{"num_hidden_layers": 8, "hidden_size": 192, "num_attention_heads": 6, "num_key_value_heads": 6, "head_dim": 32, "intermediate_size": 768, "vocab_size": 2048, "hidden_act": "tanh_gelu", "norm": "layernorm", "norm_place": "pre", "norm_eps": 1e-06, "positions": "learned", "qk_norm": false, "attn_scale": 0.177, "bias": "none", "tie_word_embeddings": false, "parallel_block": false, "init": "normal", "init_std_qkv": 0.0361, "init_std_o": 0.00901, "init_std_up": 0.0361, "init_std_down": 0.00901, "optimizer": "soap_variant", "learning_rate": 0.00531, "lr_mult_qkv": 0.7, "lr_mult_o": 1.28, "lr_mult_up": 1.35, "beta1": 0.95, "beta2": 0.95, "lr_head": 0.00969, "warmup_steps": 200, "schedule": "cos", "final_lr_fraction": 0.1, "batch_tokens": 65536, "max_seq_len": 128, "doc_mask": false, "train_tokens": 154100000, "max_steps": 2352, "dataset": "wikipedia_en"}
Each number is 500 + 25 x the weight over the matrix's rms, rounded and kept within 0 to 999. Layers, rows and columns count from 0. Numbers have three digits each.

# layer 3 MLP down (transposed), 768x192, rms 0.104, rows 428-464, columns 0-191
486517537469507474509471440485480476509472443521479482524489515444484511517475502472523519510492452509521489505517482496493531487488476470495513477537482489492509523468481499512511498493512540531462493473518515515475503511460566475512526497511491517479548487506500488542504557522514488485467518499529532505493520538518478537534494498501507501450491491476484513539460508497466532507498494486441551461494514495485496556519468522527512485475535504502488505548497483488510497503470519490504506518493475474572514500479503532513482503530534480509517479460521501500501526489539520494
469519505463448520502463467506503506488490495505478519491458506509506528505513493485477472508465467483502478514586498518531497530479519505473514466492526476486505491506541540473464540503489495511497459488527470471496517503530553504514450538490492510499452512498487471535456483499473479514555477503494508509454492485513484522517496508494509562498515466505524473495474535470556533525476495473466500481530451516486499498497518533534501505508492481494515478525499509476483510486530467462469507538517497482489495480553530480483521501467467476505497499503483522433517473496495472475
495505488487473494506512557469478476491522513481473531461492492508491489519511495529524489439465521471502500494505474502466506508491532462474526496526494463517520490509500503504527543487530516501494496492463540550500485492528495481488473548511513514519495516485498545496515469489496510551501449527506488524511531502505553451505497499508457550525479462491461479510504489497488446490467481478499469491491554473549483482528534484458557523482524512482474576515516492533514516476506482512504510492491488505452486511472527522500467508430484511475515505454490471526475491482511470509
478513511517484520520534458509475474499461495496505500469529538514528549520520524501463471541500485543484517502466458497491503499526537496504506483471506483438492487542512474448503538505496482442527478508477506451506499497506489522470551458492502488516505519510531492460479510491492507478546538511471503540498490472530491521471517518501446464462493524538526515485512434527491531551493512491539450494462524491512491492516465521523513534496495496494493536494484489527472546522479519463513505507506477475554486456456490511515501540547492482497478532478515450491508462512497489506
549536495487502503468499477513486472442513473549511513515536512461547532490519495500509502514506505442523499511497502519455538499474481484508500510517451491480541529453493539477493508460555520490528498459501467527521476495465475500476502523509530464501483475506501514468489423460486436532517454482479526529537485458464485495529510527448522482473469509471479468547477516498523519503477478536528508461515477462501513459477509476508488481490528514507476498470508509488522493454465463551548479435510500491519474510489453511492443498449464505490472510478501491468520473515473476508
499527487483493471480483517460485448468481502459489525518530501515495478481508449471529489525484542504469534484507485459566477513521527486480505459520504484511507513447519488505480461489507458479505487490478547483485482524522517526534491523500498511503503493562504489510479455515480516477507496480521547485485508502466455466498464506514526498519555497480516511504454453502515488470489482488511517499443498494521493477519514456480555448535460483479487502493468483508500481478502534476515494494541502511501483494504519505487485517497490524496502536513532465516507529510513529531
527522599503540497535519537517567464523513509479507472463503516501478509515499520503519521485431498509460485482525508516522503477509481464482542522536496459532465511477484506508491451514476485496475476563491519497473497502522513523463502486523472540439499482514503533522518507492484495544478487525478480479504511522497518499502524462496501498488501499535509473510504487485546494485491539568534489495527478519466520487499483480548473483494544485510502546478541482525489499519447506485498500467489525532459525474491524538495468524451480436493516468574531524517500512483426503512
501516490467534480487495464506459496463520544499487502512453519486513516497465525508573464501540508474512528515489536523498487472446501499498462472465518484473526508452501440491476476527527523496531510482524506464510498518492508520508495496473497552486507507499504484514459471473498515525576546532507484476529510484527514513498492510532486511547514539526528423451482526529509550467475497482503483497498458520506516499487486482520529499509502469527471492463503441460529454532467537513486506483469493517521497476509497518502473461476555508502503495508497528537491505523522493485
500511521481476516486489495472518475504514473508502506496468506488505508520514500521477469529494526484476536496488526492505470480522525470466501481511454523469466522503536472494477515504509549510506507469475521523459483509490488535509493490480494501512507509505485450519481508535508476497528485478493477504517487512534513493499486489550492533548496518497504497500446530442498487490487488547507495515453457499492520492530510488486502475468481517507503519486506476465477492496541505512518460481478492483458516536504480530473500518539545541509488513496462523490486499481480516519
542534535482515493529524505476484458487495510490535552516535530517484463511476508487494511493459482499500561494480458476532494500485480497480532482546509510522512532502518497538504488544506481487480477491545514468533483459517500527495517522485515495522464442498485525494546527485503500479505498445531490502512480483508487534515496533505498518537521489533508531483496502526541517523496467430502498473487518483535514521516509474498538513483460473504513497488450512478504494428477473513502457454485493513548486470488516555516483550480481504483487494480506523515470485487494503501
505470516466485490506470500528515470473506535526506506506491485501570507498501433491534490531455506469477498483517453500474496459492502528488505470481548501514503477532500507489506489507521501497504473495527476498485476487503518522486521519511476514467542500515516503524543480551497455483525524505521513528464504485492456513467496494467489502518488475565467437491472519493487541530492532515516467488490509503517509514482451494542505497506478473477515557480505522511501521458475503473559498446474500500561511478517460496506498503526431454522478481513469485468496509504539499490
523495541488481476558494492561523519504428525463527476494482486502487473487502504508538495447550470502481475505465492514529495453491508509515439534520472494470449492527476494524539473529511510483507510515474489516478522501484559554496520531523514486562501476502529457528505512554503467462500478502532455507531496526492476520509478493511493518495509487498496542520517484500458477504494469468508486509485500497503499459488499439480557476473487510494468476506489496511489505541485515513457528497469482511489494489511480485507497522547514522495524492495502511463474490486470490497
519505527494498504530471512492480481539523507531516490530516544468454487450526494501518480523492481518510499489517492493483491503509508519480527509475532486487492485541525457493493519487505520508496547482536527475422507484519499475490515466548550463515502511514525486532499487487482473487482504511484449466493517473494491498480455515444510519511478504505499539491511505506537489474483508507504518530498475530537510466439482538473462515446524455516514479488444526484448562502489487537527499486464500483471478502512508445509528502506465503520500456486513491477539504507478522480
491481500500497485498537490524458537515506514512483544508497483496454486498504519472487537519497522503530511539500497519492460511491518517483532518508543480519534500485489544487488488489524539456516513466476499523528498560468536494473501529461519497467515473442492481492504466489577519489519473520497485489513495520528483522496453502513538498511535469493487483458495484474498461517518508496545511500460493502465472472499539513515500510462490499547494492497489515461473483515492515494481493498503500468504567519482514482492480506547503548552480449507532518512500495458541479470
479455492505449507496512505508510472492521499501471488493527500505515492496469479464493518500466507470535491478512515483480515491478512492504506492463491505470501547482486499490492480512505483490494478509478450500499508466433523522547508470457448498478512522487479473495528513546517513532500500503500467508499477511497479520474497520491503495540517525489463475470499502501447517439532514510490512516534485500479501448489524502513497503491505507459518484499482545511523534505522469520505490483531524501550511499560525461546500561497478519515457511446486491504486471488519504406
488538483488497550489515528472454463491556488513502492532527495498503497502484535434459484461498500550562502477465512514503512550467498497554508520525476493508589511545530538480487506447469547490495519427519495433483474476527488518507542543512477431541486478531506488530494533495540456506488479483549522533502507498525472537514485463497498464510514489516523533503482482483495522532464503509534455475499507498488518521453489499498497534519464498509473562553508519521540478470532518540467466501534516522477532509555490469528505499495518454540468477509469484554466456546465501482
479495528512479492487481496507582512481532469441515497501520515482526476550467488474465515549464496507495524504481486524498524489479484507517535486511464492508499522492520527463499498515498489494507540458529515560523483477519492514522476512507541507551562506497502554469542487482519443465498471496525486444517551517500514502498510528565508526509485487534499484485520508526457475526504463499489490517486511482507481467456505531489521496541487501559481524502518460480498503506462470510529514503512482497446548467498497486514526504465534466507519527566525461558518475449469507498
514484521533485561462488521501453496489447510526501510487502528455506496516500528543504541485483516528481480437497510487487498491486493507483480491501504493466539502474501511469490502492523525493491507469526499492525545474491541510519506487467545498500483492508506507524493507508479513461525486503507536441540484477495518518506474565525567503504507502492514483498503523506508459512488527513504486487549500482461542490505508460485512456493480470507496475537517476502500483535495506541493469531495475480549499500477516510519506554501541534503471504494479480502531474478496477532
493497523456532459535469492495517534508477470547496505521477546520466467492504472491447517506502487538463495498491485523488479512478438493529535494490514506459531469488461522490495519508516507497473531522492533496491493498440457535529481483534528524459503511493513549523516456511512485522492452499537492485506507492490467496498490479508529446509481467507522518513477512512504444494465506516520516469527500502497498514448489511549512489472552513553498508540513506499503488487541472503511506481525506476509512462458537449505506564508474497482504508489513529518506508512533489503
534494507529518506533458519508509497503487443495583482535488475506498518484507489497484500496502477519499509492491524502488523509492487529531531498463505486511528487501494454531508520523514479439478488514506532484515465521511496523522515486464532504502492499502471519486506481505525495506532509483506546485494518496503510489547481540517497501531497485503468456515431503496535522510476508508516529477506471522500476499457453518498493474497500523506527498485518528478547497516508487498552516475482500491515469502514490496471531503506476503501484495491503517495461496499552479479
532481482518529455498465510508471472452532546492471518484524511498461487481482511470454500491443499481495490489521492461498496531536472509507474452503502476514488503467508523483511508469540547504475508458484501466494476532519518478506489478558499477478505473503458505491528535487520517467495461485474498486513512502475521537525508501480532462527495525482482466512508486476499434499558545514528492519526538531527487484496477484505511518530494462496488510492494522489496514497516478497514494487486550530531489476488524489511479465522471491499476531529495536526485498524468493506
517497473514504524502498497503485484517530517486505464486519492538457533534537484501477473527513515518494492469485525504511484494500470473473482483524525524506522535442530524491498542533456487518505509520503489522529499528528507545492479523501518492478478494506475545494497494534465470470511526513476441482442486516489484517509492470468492483474473492534533517532526472528489487526561522477496512497447504480480498501489476492490503524516539502514477537481485479502462514490421503503521474490530536445523489552488456498523443527538516482517486405500494485500543515523486479533
518458460491506491482473480495510503495520496490530469491485491493498495542529508485460498484478502472497473490523505514501540468481519489506513523509552507483523477522510453517473450532549456473490526504510477512518509505504475481510512499478514441487504503519507483483509508488526516545496485506519499488498507447530517522547476507517535544498503483511480503432490488487489466522467507466527480483478507515483478494524512482547481506438491506509506492503505491483446416467483485489466479472498485469492525504536488533476484529515464522462492465508534509513490483490536483493
495506489536504505479493468505481511511504471469507499528514496505478521487505499477506462530503511520530497478472535491486516530498535491529448482504476466509506473488502502495512518520495511515538487518501535513504522513518497495496497516503525521483519498467502503507489474529484555509482474531501543518464510536502526546479466537520509525461478493498538529427516510536509514543527472471515500518501551508515504481489478533487490492495520498537515560487461497460493469496466484510493506493503499507487522532511517512525501472474517493498520498491508477481481535515527471533
471539515471476495529477460523505536480520474461451527490526530515501516508496507543461521505470493478467484501507568483470523506487546495479497555480550515492465465498528483516514459493515501520563483476416475481478470521444523496524536476513529490506510503528511500514508510539506499511480535516518504501482512481480531510550512505491475510513489509495495490507459472496516539486542466496503498522523519508492490480510500520530473504444481497504479534501458488491487502491470478594500500515514494512483479519493483484450456549469468553524498521517460455496466546477499484478
505528502544510524499535489493504502518487481525496539515491501542488497504482526525522477496523495498511520463489527493519556528493509497540490548544475468512521517483529473502481502507494477524491490509565447536489479469455520476485529481499525535512511508495509535486502485481506540522488572540506472497477501525524471486528497507529512527551507495527485482502501527471491505517494507492502466463483498507495529487507486480516534481515463470516515487501499520506487535487494508501498468524505515489480495481495534515504504495504489487491527469464453499506492478502492571490
540504493506484536502454532501483502514491504487532520528519503524516533485488471491481484528497527531447481514501507518509498482508490537458490485530505496508472499485485541490507526522532501498493498510475494512456525512499524494488488504534497498502477495491521541533523448491538487468493474543501550466496471485534502498523514500466544504502518477488514469529480436469499485489522518475542537525454463526501526509483474491479493486474492499498499506507483520534482463524539518526549531525508517467501534522498519476520498521505537500517493480518500510482522481506492486501
515532506495481541504497541480523533512491489442507524532496516435498501525505511492511483471490526469468508446519523449500505541511492458496505459514523489548439526478498493491477500512466525486552484516494500497502488485492538479499497496507498539501489558476447544452500499514504486483499533491476460501543489533484521528517491472501482460494493488537474496514498491445502519464486484482493557528538548477484479577469496517481494515469479485452450553509540480485510520513494484518491514507507528509510486535489510504508491555557457490500517486510515448503457451513544510470
501515491489459444499507468483521500504521523502503481467497483481489499517498481496503515482479533497502509494476529493521495491498485485540478453530500508515467515493550491475507497477533495486511486519465496528517519528491509489448435502493514506476517496496464519502531486503473475456488507476509464492501504548460519462518522532488542460467532501510489543509515503510503546517491540507473501529485456493497519504499527485512517473482505504511441525495522484483519506488495480484481496485501476484474473516501470453508515489490518465525504490515490461490436458439469494492
565519475504505474542451501468509514512470467521517517509520513490488500442486484484544553530508495490494513534500490530490472540502494489481559498531532467520542530509489542485467523548521505495493486503515556477531539461529535519477456503515493505505505486462488547488522480538449494500527530518495479505516474467484489510520514501481535527537467505476503517524486459496486482580513495492490550524451495519516495475502488475528476475493490461510494503471474491481485473521510541550498442507495522500509495544474483498458487486522484482537477480502462506481467456526479475507
495498531505522493545513490505508529505506485522512517523568511479513492508496520487566477497515500484510497503456503513510491542507532489510496502507539508491544490487526512502509505496508520542498524473539499490533488509503522556573541537528509503517522491547539492532520488503503535529471480517511501488543492486527467491528519488511549503522516499499501476540541521494527486486502500519520503567517527552492489540494487520553500541448514535486525455482521495502476527522501505516503483502522535511508519538500515500484494501556492474471513497523501480490502538540541498482
469489487475517513527524508459509508456491476514501491464462490504490544503526518509509521530452502457481508471495499519495468481497484498476500468486500515511452493475570500520528520489477529480488454447465469500535475494523508562503474508477488501497488483492443483456495519510518524495488494490511527486504515506534501552472479477484477489514509483523497517493487461508492487525489575479500535508501484514497518524497489521482514507496542511478527534471476493496482486486508500484507541533487473518516470427513491453496489493542515490505469468496530536516479485517523512496
494474518455529500512497510467516516459533484518483555477492463482489505498506477494487503497553509511511478500517490474508490476468494513497482495460480524471503490470542503455504495510518508474524473541483512511460494552499471512508541535489482490457502517478513487473517505467532503537538497455486488474546477459467512479507540537506509522525488497524491533521483524471546461496488464503483464502526464515430501486438477535504512544486508517534471500545502514507506478508506492515490525486495529458520492480472513458521467524485499487484504478530569505482503575517551504533
486502495515485520525520516482530498479488494494507517520517525500516500472487500502516525511489499498517515519530459497570446519525523448524487542466504485511530518470501485513518485493512525492491512480507521524505512522495462521511473467539524503511503471465481518460503513454539499508516471447541495524495506475492536462490485510532566517474481499529501501503481484488533462527539552490470509511494471496507505523464464477499489501541504517523503508512467532514443505552501545505461503461490510520507517471493561520488510499535526513541511481425532527444470495524538499506
479492557570505490471491502429510493483477464519490524461504502447424483500469444538511497469476523463509514539508541497474506521492478508551517455503464506483476497494532482488504498509503546491505478520509484533513501503527490511519540495576491542451463531516507524504476491492497509526483480514499483514532484473526511551506478461500575472493530565514504502512537472489512532512504470482473522545420512547514431499431535482506516477521475487521399500546501457485485523492499504491549497505483477480537528451474539517519530485500501532473494491456527443461494443479479539560
507525501526509494466515533512499465501526494463478472521493493558528485491495510467491508483478500497499527505496526500476499533504473539467501475489483470547535486505570522510474513438482515478472453474492462492498519526545513519493496534489476514508533533483463539530491481497521543478467491543536508501506502526502506530518483486517469482523478457506496518532516474465469491504489488489525519521495517524476510491508502518473502532478486483511461474467506459499553499549541529503481497516502442484530503484495519460514470469550508496527513476467519503494471505513516533497
435451484502508506504483525491453471542513516515534493562486507514463501529495552515493461487491482450521496517521507519546506487546460559503528531511496544482500508500513516479479504562510466499536449495508493517477516477448523529506550498500486535465456488485493519544474513511496524496547502514468512527512501501545467535480524462526472475484491500510505493523496500499482506514506453453503501536497476490465571497501522459496533501507489440503425464516492509519471520486437476498521505464552478487509495570485505541485502545457463544520497517510485447492465499543468511557
# layer 3 MLP up, 768x192, rms 0.14, rows 429-464, columns 0-191
479525503560560480490506500507509525500498489484522486467494505517446477478504478470544505488499524450479490476446510472505488500485499554485456481476499476517516468483499496521560483544465467506488503479498500504495509489506503501503502529513491480490504496484527483505481512520491448499452492494453506517519465496499494508490493508482467487510469502497531503487503514466475497505508518540501482482494460540508512501504476480519483529475521479553528518479489462562484517500511504513484490474496475481470507550494492502528502483504466486527524504496458509530503496485467486481
478509511509524498493512542502485511489509537528510483488467490478516486506502525462526481529527473501471462486481548463497507518517511505540505512535543528504528476513483492451531478486489493532505515520471483481497518495514493479506504504495485472482520466524524491510520448548505485507481498505463474502502453479515496517518525502557502512442545539483486517546544506517481472512432477496467518531498470504459471496468493491482503509511468461503498506457477498458497492510484521490490547516475512516501500561474498531479547491470486516495544478554501514485471509498507523546
553464538476533475497520481479534512488536518483498513527494504503487502484523484486479520507502519445512478512517508506509489555460524497465487489446493483521505514517448498499522490536483479536503495513471497488487442528496459470536506477506495459498484487523484508530529521522450476512509484452502465471545461505452470478491488519516505474480479499479527489511510488474532539444543548501499500496527493545473536448488494495518541478501510530445489475521478484509550484497481518543510502488534504520495479554501512514484520503518529486451490500487494462513478512489513476456
546534484491484493457539535504487510500488471515488504506454494496499480496473453485538500490493508496558464505432537499514448468516507518567474487528508552494471512545537468519516483486516493523510518544504499542502492521488528439436481504521463496491486493506511510487517495575531504493483526493466484484503483509447490474481498526473523473503454509497496554480471509512471467473528473501496510444464519490490504494521539522510453471546502471462450454483481523485486505467504450465500561513534515495551508552495487493497527431548450499501517479515452519482483471498479492467
508501494552524501507465486527506550490497522464485493497482506524497501490474508551511536473500476536488519497504474461459538481480447528521514533461489471527535479496480516479493484484534493477520508504517476513534563488458508484500503469476552528511523523480458542530499508509505456521511487485507463511469487495527497470484477488499483532484491508486520532459509499478500491563469497478471513528517473515513508511493521509490508483482557500504523504521525489566505440453507488442503492532478502507491507497525514489533457509509513461523525491472505495481534488465484531512
481460472499495490487460511494549463474492524520491485497461469484556469521543528450504513489513486504511509463535478504483515504459512490521483526522435510488496474525501495536469504533497463523536492512521513522501505490489456552484447496472506473494497495505492480531520445509455513516475542500505498505501519483486526523516534482534466508414465480512512510489486518519486467539497478492503528474490505497553491481525478524475535504500510505521569515485509518484497493492522489480476532530526516525493507514544464497516522496469514515506518527518492510468527491515524516510
473464494458478482475506484528472515496517465459527486526473457441539545479489505489461499494526507511521523530517529499503484494471487475555550465507491477499538471498473537516478521464509534549506512518534502550516488434472473532477514522531521528527486496504509501465519536499488502505497527527527482534496520497501443472507528482484553499506509492516502530498520512497478511461497493517521502472483511509477532489483541477463467512499525484505497483503512529505491500469527476472484531516503511515489538509509506513470516454501525477513493474499475470493522494448480552482
489491480504472495495506464499513508475482530492511505522466457466473494478515503515474557484472519490538506480504495460559504491486496524511487527478489518491534512485505483508515522561537502470477455520524500474499515501474502463485495520494473500533521468511531485508501444446527465540480487491535503465501472485482515475510545510481477495482477506492543500484466505496526479464476495485511501485524506501507495543495467469511500528496520516499494488527502485539508487519506517504529491494498455519520529465511512489484516529513480512560533504501497498479514488521509479471
459548514507507454495470501500526512466542533477464518479496504444468523525452506457513487509510530474524525499479508542509531529490446472508491511497504467533496478487499480519538517481509473517508527498492502491497533508485515500484538503565471487483444542491499510454485527522468500559520480517531515537501468450532527498528500519496529531507490462519500545498502411469540464507522536494522514502547491521486474478533448531511484496458503503447511510476520485531555503508509486496457503466474501525511510497524487497503486491516495512479532438524508502485476518524510469480
479502485514503496504493518493526532485485459482502496519476475509489479524505495468487532525463496493517505492520497509526443487496471504476454472484503542515511527458488458507528526435511504478462485442504512454477500533510488502517479504528487478463493528530484469512522517523540485510447474551454446523519459468490426469525508506493459488490511489530490469488507516474523518473525499522452513460497528485479478544518480514481531523467488507440490499491459488521465571486514512508496485493498495500502459460473487504512501494509435493533479574462492504500466518522503542522
500495530525493495507534507490509509536481476482456466520510528534463499542517506500500465525514513518486483474478456517490456450511472534530482490462473465520490507536499496491508480475556521525484508507543504487520525467466510509495501478525498490512500529483505528510472524518515485556471491508471463556495534526512503510518516517525501500515490496546520533536547488523547463530520497507523551507514488501521503500534501447451504500497451511512478476477508527521484452474527544520531529487502502467496493505465483525471506532521491498494482509471476518537475535509507477499
523524517537505481494507532516505505519508478498539475497551481512476477499484451541480485479489560444480507492490486478495473496495472522528507497468486493519530482532486505517531562505478477478486483515472538504498465476497538494491497525557472565497479474481464497513508523481496494523503496522492496575477527525497540478502461497498430535475516481483492488499453517498513484477525482512505539437460512528494502518451462497520493494507480494466501479474508506493518506451510452542518432516499508481500470483520465527534529506461506472488542524460519518500468509459503502505
532497497459542513473502490525504458493469485510529488474539448505499513489570506497522524491469517535489477491465509484512461458496472503494519523468473477512481488455487475474549476515504471541503480448523450508512536500477487519510523491492511497512494518510480509505536517428546489520493516489503478521490480424495517452491562539486517494536530511473480553485502536514483479465492530523484477563591479561508493476508477515521514513529476522502510486512485468531490496508473481482471509503430515520483471548483518514499493518488497546533465464520542499500569504512461444514
480490501473505467445524514469502507512530460497466497497464476501485487525489479519462465448493508488528475481477509491543518500495509497447507474504516528478444477489526488556501523500544483473509504520508485522509500490494485474504531494517518539519519512494502453509490484472496483527463490488565441494497511493510518516497496510484498490497493514466511496508515515483448515509520526475527474476457470510524501498487552503501458499533491495569493567492494490457509494477495516494515453442506483527512483507524488519492499504449515521527477467516487476456477518482523467490
492496526490492543501448503499458571467497478487535559541490546565507501539534517474503484492466489513475479552545471476515517473504502470492453492448459504522529539472513473516480479478490499511520513491501505517498492525503507450500507491478513490502437480512497526501522510528434445495504486447519525482543483486526472494524501442505480564512512582507511531473510515527517478542460523505539492529534487454517503525484513539498530468476490550532546515517472514560483499519532505569488491511555500529512482526538509482516533503483512482544485509483494482518512454494509483518
477462529518455502498504535445495536443515486500489475454482530522508485499447475509510522469501492512534545502499510546502513483413491441480486462474484501498457523501496492466494491527496541547488474490534503469562434483515454477517486500475487512533520551448514534475473475480531477473525474443530482502521462501487500498494542529521483475489530471446514483475549502491489499506483478453460489513514494490519480467485501526502518455488502526472468452522510520481545545542504531477526491520524454455536489511499447502511527528488506496464528499510533495538470472471503510533
501508533509504499473498508526516481518509466509531507492475499524480564483512503487459496522469499461509498491528532464486493513537472498507519523488483494519486487538495564529498495477516470515503494536466563499514494496529458520490492525476505500469487495509473532500507526522529502501513484508518461506448487523528529492470505495498491535471504463510496527532530498496474497498503486505544535523489478477507464524543522485507489530480509450500475497538484488506497493518495494496506497492492491513463519505534482513492487488498492510495501504539460493505484471535529456467
479520458518550534467501520480476523501504525490525514491518519505485473450492506499514519504475568509553509523516508501489523517512447504463492479550478527537469509538506529517521489473481553508527432461515541513461532479487505471498483485444566542523524494455481514523509487468430531504493496480478499499513478496493454494517474497508533498493500497515491515482468493522508520531505535496515511481463547502522521503534506508543524513493494462484525478502464442488511516527529447497489531461506524519485509480503493491508509492514464450513478484487440484483461485476496511501
482505495496520444471489458504513515463499492511524534499484510472500523485477496437481503510508528468457496495451502482505477523550531510474468528488521517535457511538456490470517489484503517518490494511488470526490514499494482470462498518504490466471505509512543486555500506528525474491503499513527532534502452517492504558485487536480512526518521482502490523444496528490498475520462502474501514505488496515491462498541523527493461521500475505504489486487473519509533546495553496488529503508507517517511536521502462481514522550487488492508515528471499506513517502497529520496
528478482526540484490493474485502470489514505481468463536524500512507483551478521510481526481481471478480526517483503570475500545467489519496508488520509501493554462475509514505462481452532490471471494481511494463492480518484513491514480530509480502472514508518504498458492526494499499519523504497519486498468466503521497444453537503523527538458452502514499503467473520463530542540485479539512500478523489472489512508528493493481491468455470510471488485507475559471542529495478486479516482478505484494520499480506517476491478487542504493522493456455454545548483536452470505512
483481459478489503499526518501470519522487479473512527511449511528523514512512530524524507477493495469522471537506491493528496485493485566537476513506513516514465515509529489531515501510536487460481469478515516496476528489506553490534491484517492508478486496527498477541503518490538541497531504486527479509545522481516521491498496461463505518490553537491528588524466498449489535525477499510493488490536482479507500534509480460536536532502451446475560448512472457484465472519490476487490457472466502532456531468545507513488481484492514490497502526497493504492457513462516473546
454499484516514484508483508547489469513510543521470539524496502493500512550476480482556522510477504536545490469514554494471468480489492499510478488488484512495507500477519477495501455470474517481576537480495527535539468451486520546472508491486525466489502474524484519494444491490499452488490498487490500509501505525513486487503497507467550505517527498485490489441493556527531515528509511481520461477466538516492487471498504512499479441502519475518529487548493513535461499471509490510490513514491538494478519511484483512492500523515492467509517515485536455473512522454498465488
477494471503471517500497510505543482503508508482474471459512520450515536534507509469536506461427512528496516518500443494510517504508542532530495495493512524499537475527495510483524550516516497499521526485481520440504470483503501470522468494519484490525509479477489510473502503461490481503504484485509485503506501538519511454516527484487489503515516487500559518495501542490487457476525494527486505448489491502505519448494546482462497478508487501449498471506521496495503489477493485473489564509499477464493527441500493505536531549505495512525480501542492495513494510501494509491
496476496551522525489510494486529510527499477496448510515476498521468486475515473474508472531506553544515507491494483581430500509462508475489469473482497493509442529490486525481494526476533490501507438488481469494505461472465509471529521448516480502489516487524470547508480494525517505512530487528516446471459513482472503506535501513491507504491448524453499507483494500503512487497506502482520473511513487469503479535475498529502467532472499497503540497565512539526481483467497464504515528462512509502510526536520521531478462527520522446524475519517484480533529492513549522484
499485500503452477477479536486493480462513490528489498486470507505512501471496526497527528512543511477502503491492476481517478518534489499483510463511482507497505526529518498483524544516496483481466459494489507498542508513516544539512503525524495467484461526500475482517483467555539498501538465501488494484505525474540529509513516495503490473478463490474535501552480504500508486502510566466498514527506527510532486488509516561501511486464487492509487532532467510518536482504441477502500491488517502536509510519469530501511541546524505492510479500490457496508460508531475500508
481482469491509522507511490481504497497509535518488501497492486479509514508506481529512551551523514503522472508483467475505558485491509521461518481502480519501529496460526466492484488497502469540494513513495457520466461460480455535479440532453522522499505510527548522495496473498507489475494493479471488486475482474515528482474498534465476501486521531472503507470505534529478483463526533449491503516551554497529489476532498511467539506538490499500512486491517521505509484521508527511464485489473487517462564522507493472509495505525518470509516547489521525529526506478477508452
489505498480524509495531525477494498431499480482470501511492524529522485517523525497487436544515507488502492471545496510518505546438517483508492518467523497498519495502519495514508498487539474526491483514504472534492457484478497512504502491510441513485543501520449496516503447513506460498499517532510460484526467492513476466544502438569506499463490519504504510507475519547530469511499503473457509537519497515495453547511509451456520502534529512517560527484500478488481503480497537516494551491487497537441504515548500451458465516463546476486503515513509511480461524497497525481
474466503490489523464454505513476515505509474515534510553478467526490486487462548511531472495469492516485524495519509525474501504470505492502501520512495480487555527535506509554468508533486481508440485479522495479490498486505473519516508468491489479516476551481508534502517511478503475547503539492468484461465532489472548482464517472517491452498553456515465508508487512530483526449584481483482508502507546508500476467476496524476529481546526517526522466494416529507451516479509486483516480516495472512495488499502512443461505481460450455487496497557528482478504513509516461515
513507531486489465497501545492537490490516513501517485537504455489501506492501505496456499479521522483495537525500476476507513453471508473505501472499496487503464470491500506470496499500478496493497505522509490504490476493496521473547524506507493516510495507519489493536479448493487480505529468484538504464555494526512524472551525511526488500519512510519515470504465493478563497488454479504496503484491523478512512533480523485556523507507514463507513475510526545538486503475464491480508546567527474535514526488530502489509502484478555525503539503516459481531493472514519504484
518521493490461474514502481501513521469509510446517511494498519491490513554544516496446476495524520532516446502531469505514523458492505526483520517517497497455499480534495534487511511502512479504529445501484472520513489489530455455538456525489514485512530526546462532528544526504478509508459494512547554523456522524531472523534560514484467504496452496526509505485485503500478493521517474488510549496495494493486509474464490509476537511536511561472476462486455467488537502503503542509465544536463467511470507467511484524490506524453517489500471502471478508484470530561462472520
503499522492525506504508496521493490491497536498540482509494480502529497509500546485481486458486520488518467501515553539496521500506489536498483492496486503506507500504498505522502512507493472528481489499508478491455489506505467524477523481502535441484537532513530485546457480498480542449545507474500493495499449472525495478490519536507470523486481506510480467513467484487508491487510469538534503465507483510486483514492506538481521514543491503499547541505505550480531487499479499541523447496531493508535475487490509520534450489483517478522501488542484495486463501477501527493
451502496530528464500454513469464519506459468510490525490492491486510515516501531517472509510465462503507499500487514490486501554513466480499540486470501530509502484538453485530540475493524533523525530515513486510464526494531514495526515499506509482511485539547457508518464535539517502508505512501531519470538531515480515483531515439453528491471533529454458516457510510494467512488513467472493486493509475477491451484518520502489509502546454512472544503458513482487526522464522450514503486504555552511520511506498513533471501536481481527494486519464474527471473510464449503491
477523480523504460466484502470473518496508481487483550486497493498507490552448499479436530494495502516476493498510531472494534490518479542513528444489481507493509500494507540515555552489464477531527509483530537492508478471536535520516492522516545495484419480525502506499474511493475500500497433494495491540527485502493516498482524494540480500528516553480520513521474538462486512509538528503501501499518523466510522445489510511522468483506507524505498517498486529528508441525492505568533547489498468488485505483499487517487537459480545473556490546479474467494487547464543478506
504458503513526495505461482518512515475509471497490478493496525548480461517500476501501470510492489503463499484486529533508541455478486493495511531556510525487507532514467521488460503521490495557465461475497552477514457499524568452524470483507521548498526517506515494506516518577505501572537472441493506536489455498510483464515485554499496440503444510491518483543549510498508487510411466523483511495458514481491508465517458531483539500498514512528479515513477522477458493441501485448554484497485497491518490463461537460504482547518527482478466500485530481523480497487502508491
524497494527478478508490509497475493456498513497496471527490431539557493489538530515518480498472489523481486472495501520494510563523477519490467532476457511504532472501517479511511523496486501478498506514534484478498519489543501484520517479512515504526530531498481479487484499497505448497484486511489506536528505549512470491483511515542486488474495522487505456482500500521532497524474478492468490534506531533489556475511523491498474472479478529548520516500488529505489485503497481486457452466462451555496514492463471504498498502486487484523499514446499509543519476534500493468
498457493510480489540458509462533466488525480500496491496469519471535494510499489513495476508532502510553484493511451469482516498484525530515519517511509507467447507492513509510502528523543499488504462514484529504516527554537486480525495510476488530545520516499496474498457481510528449459489502446503502493523480502520510526448510493488488465495533503464484499459523496503505542498479500527501487457509530522543505510497513490508482501485470461497457506506505489481471471506480454537509469486474483466564532494548499500528464467501571507483516516486464528513524487532509523505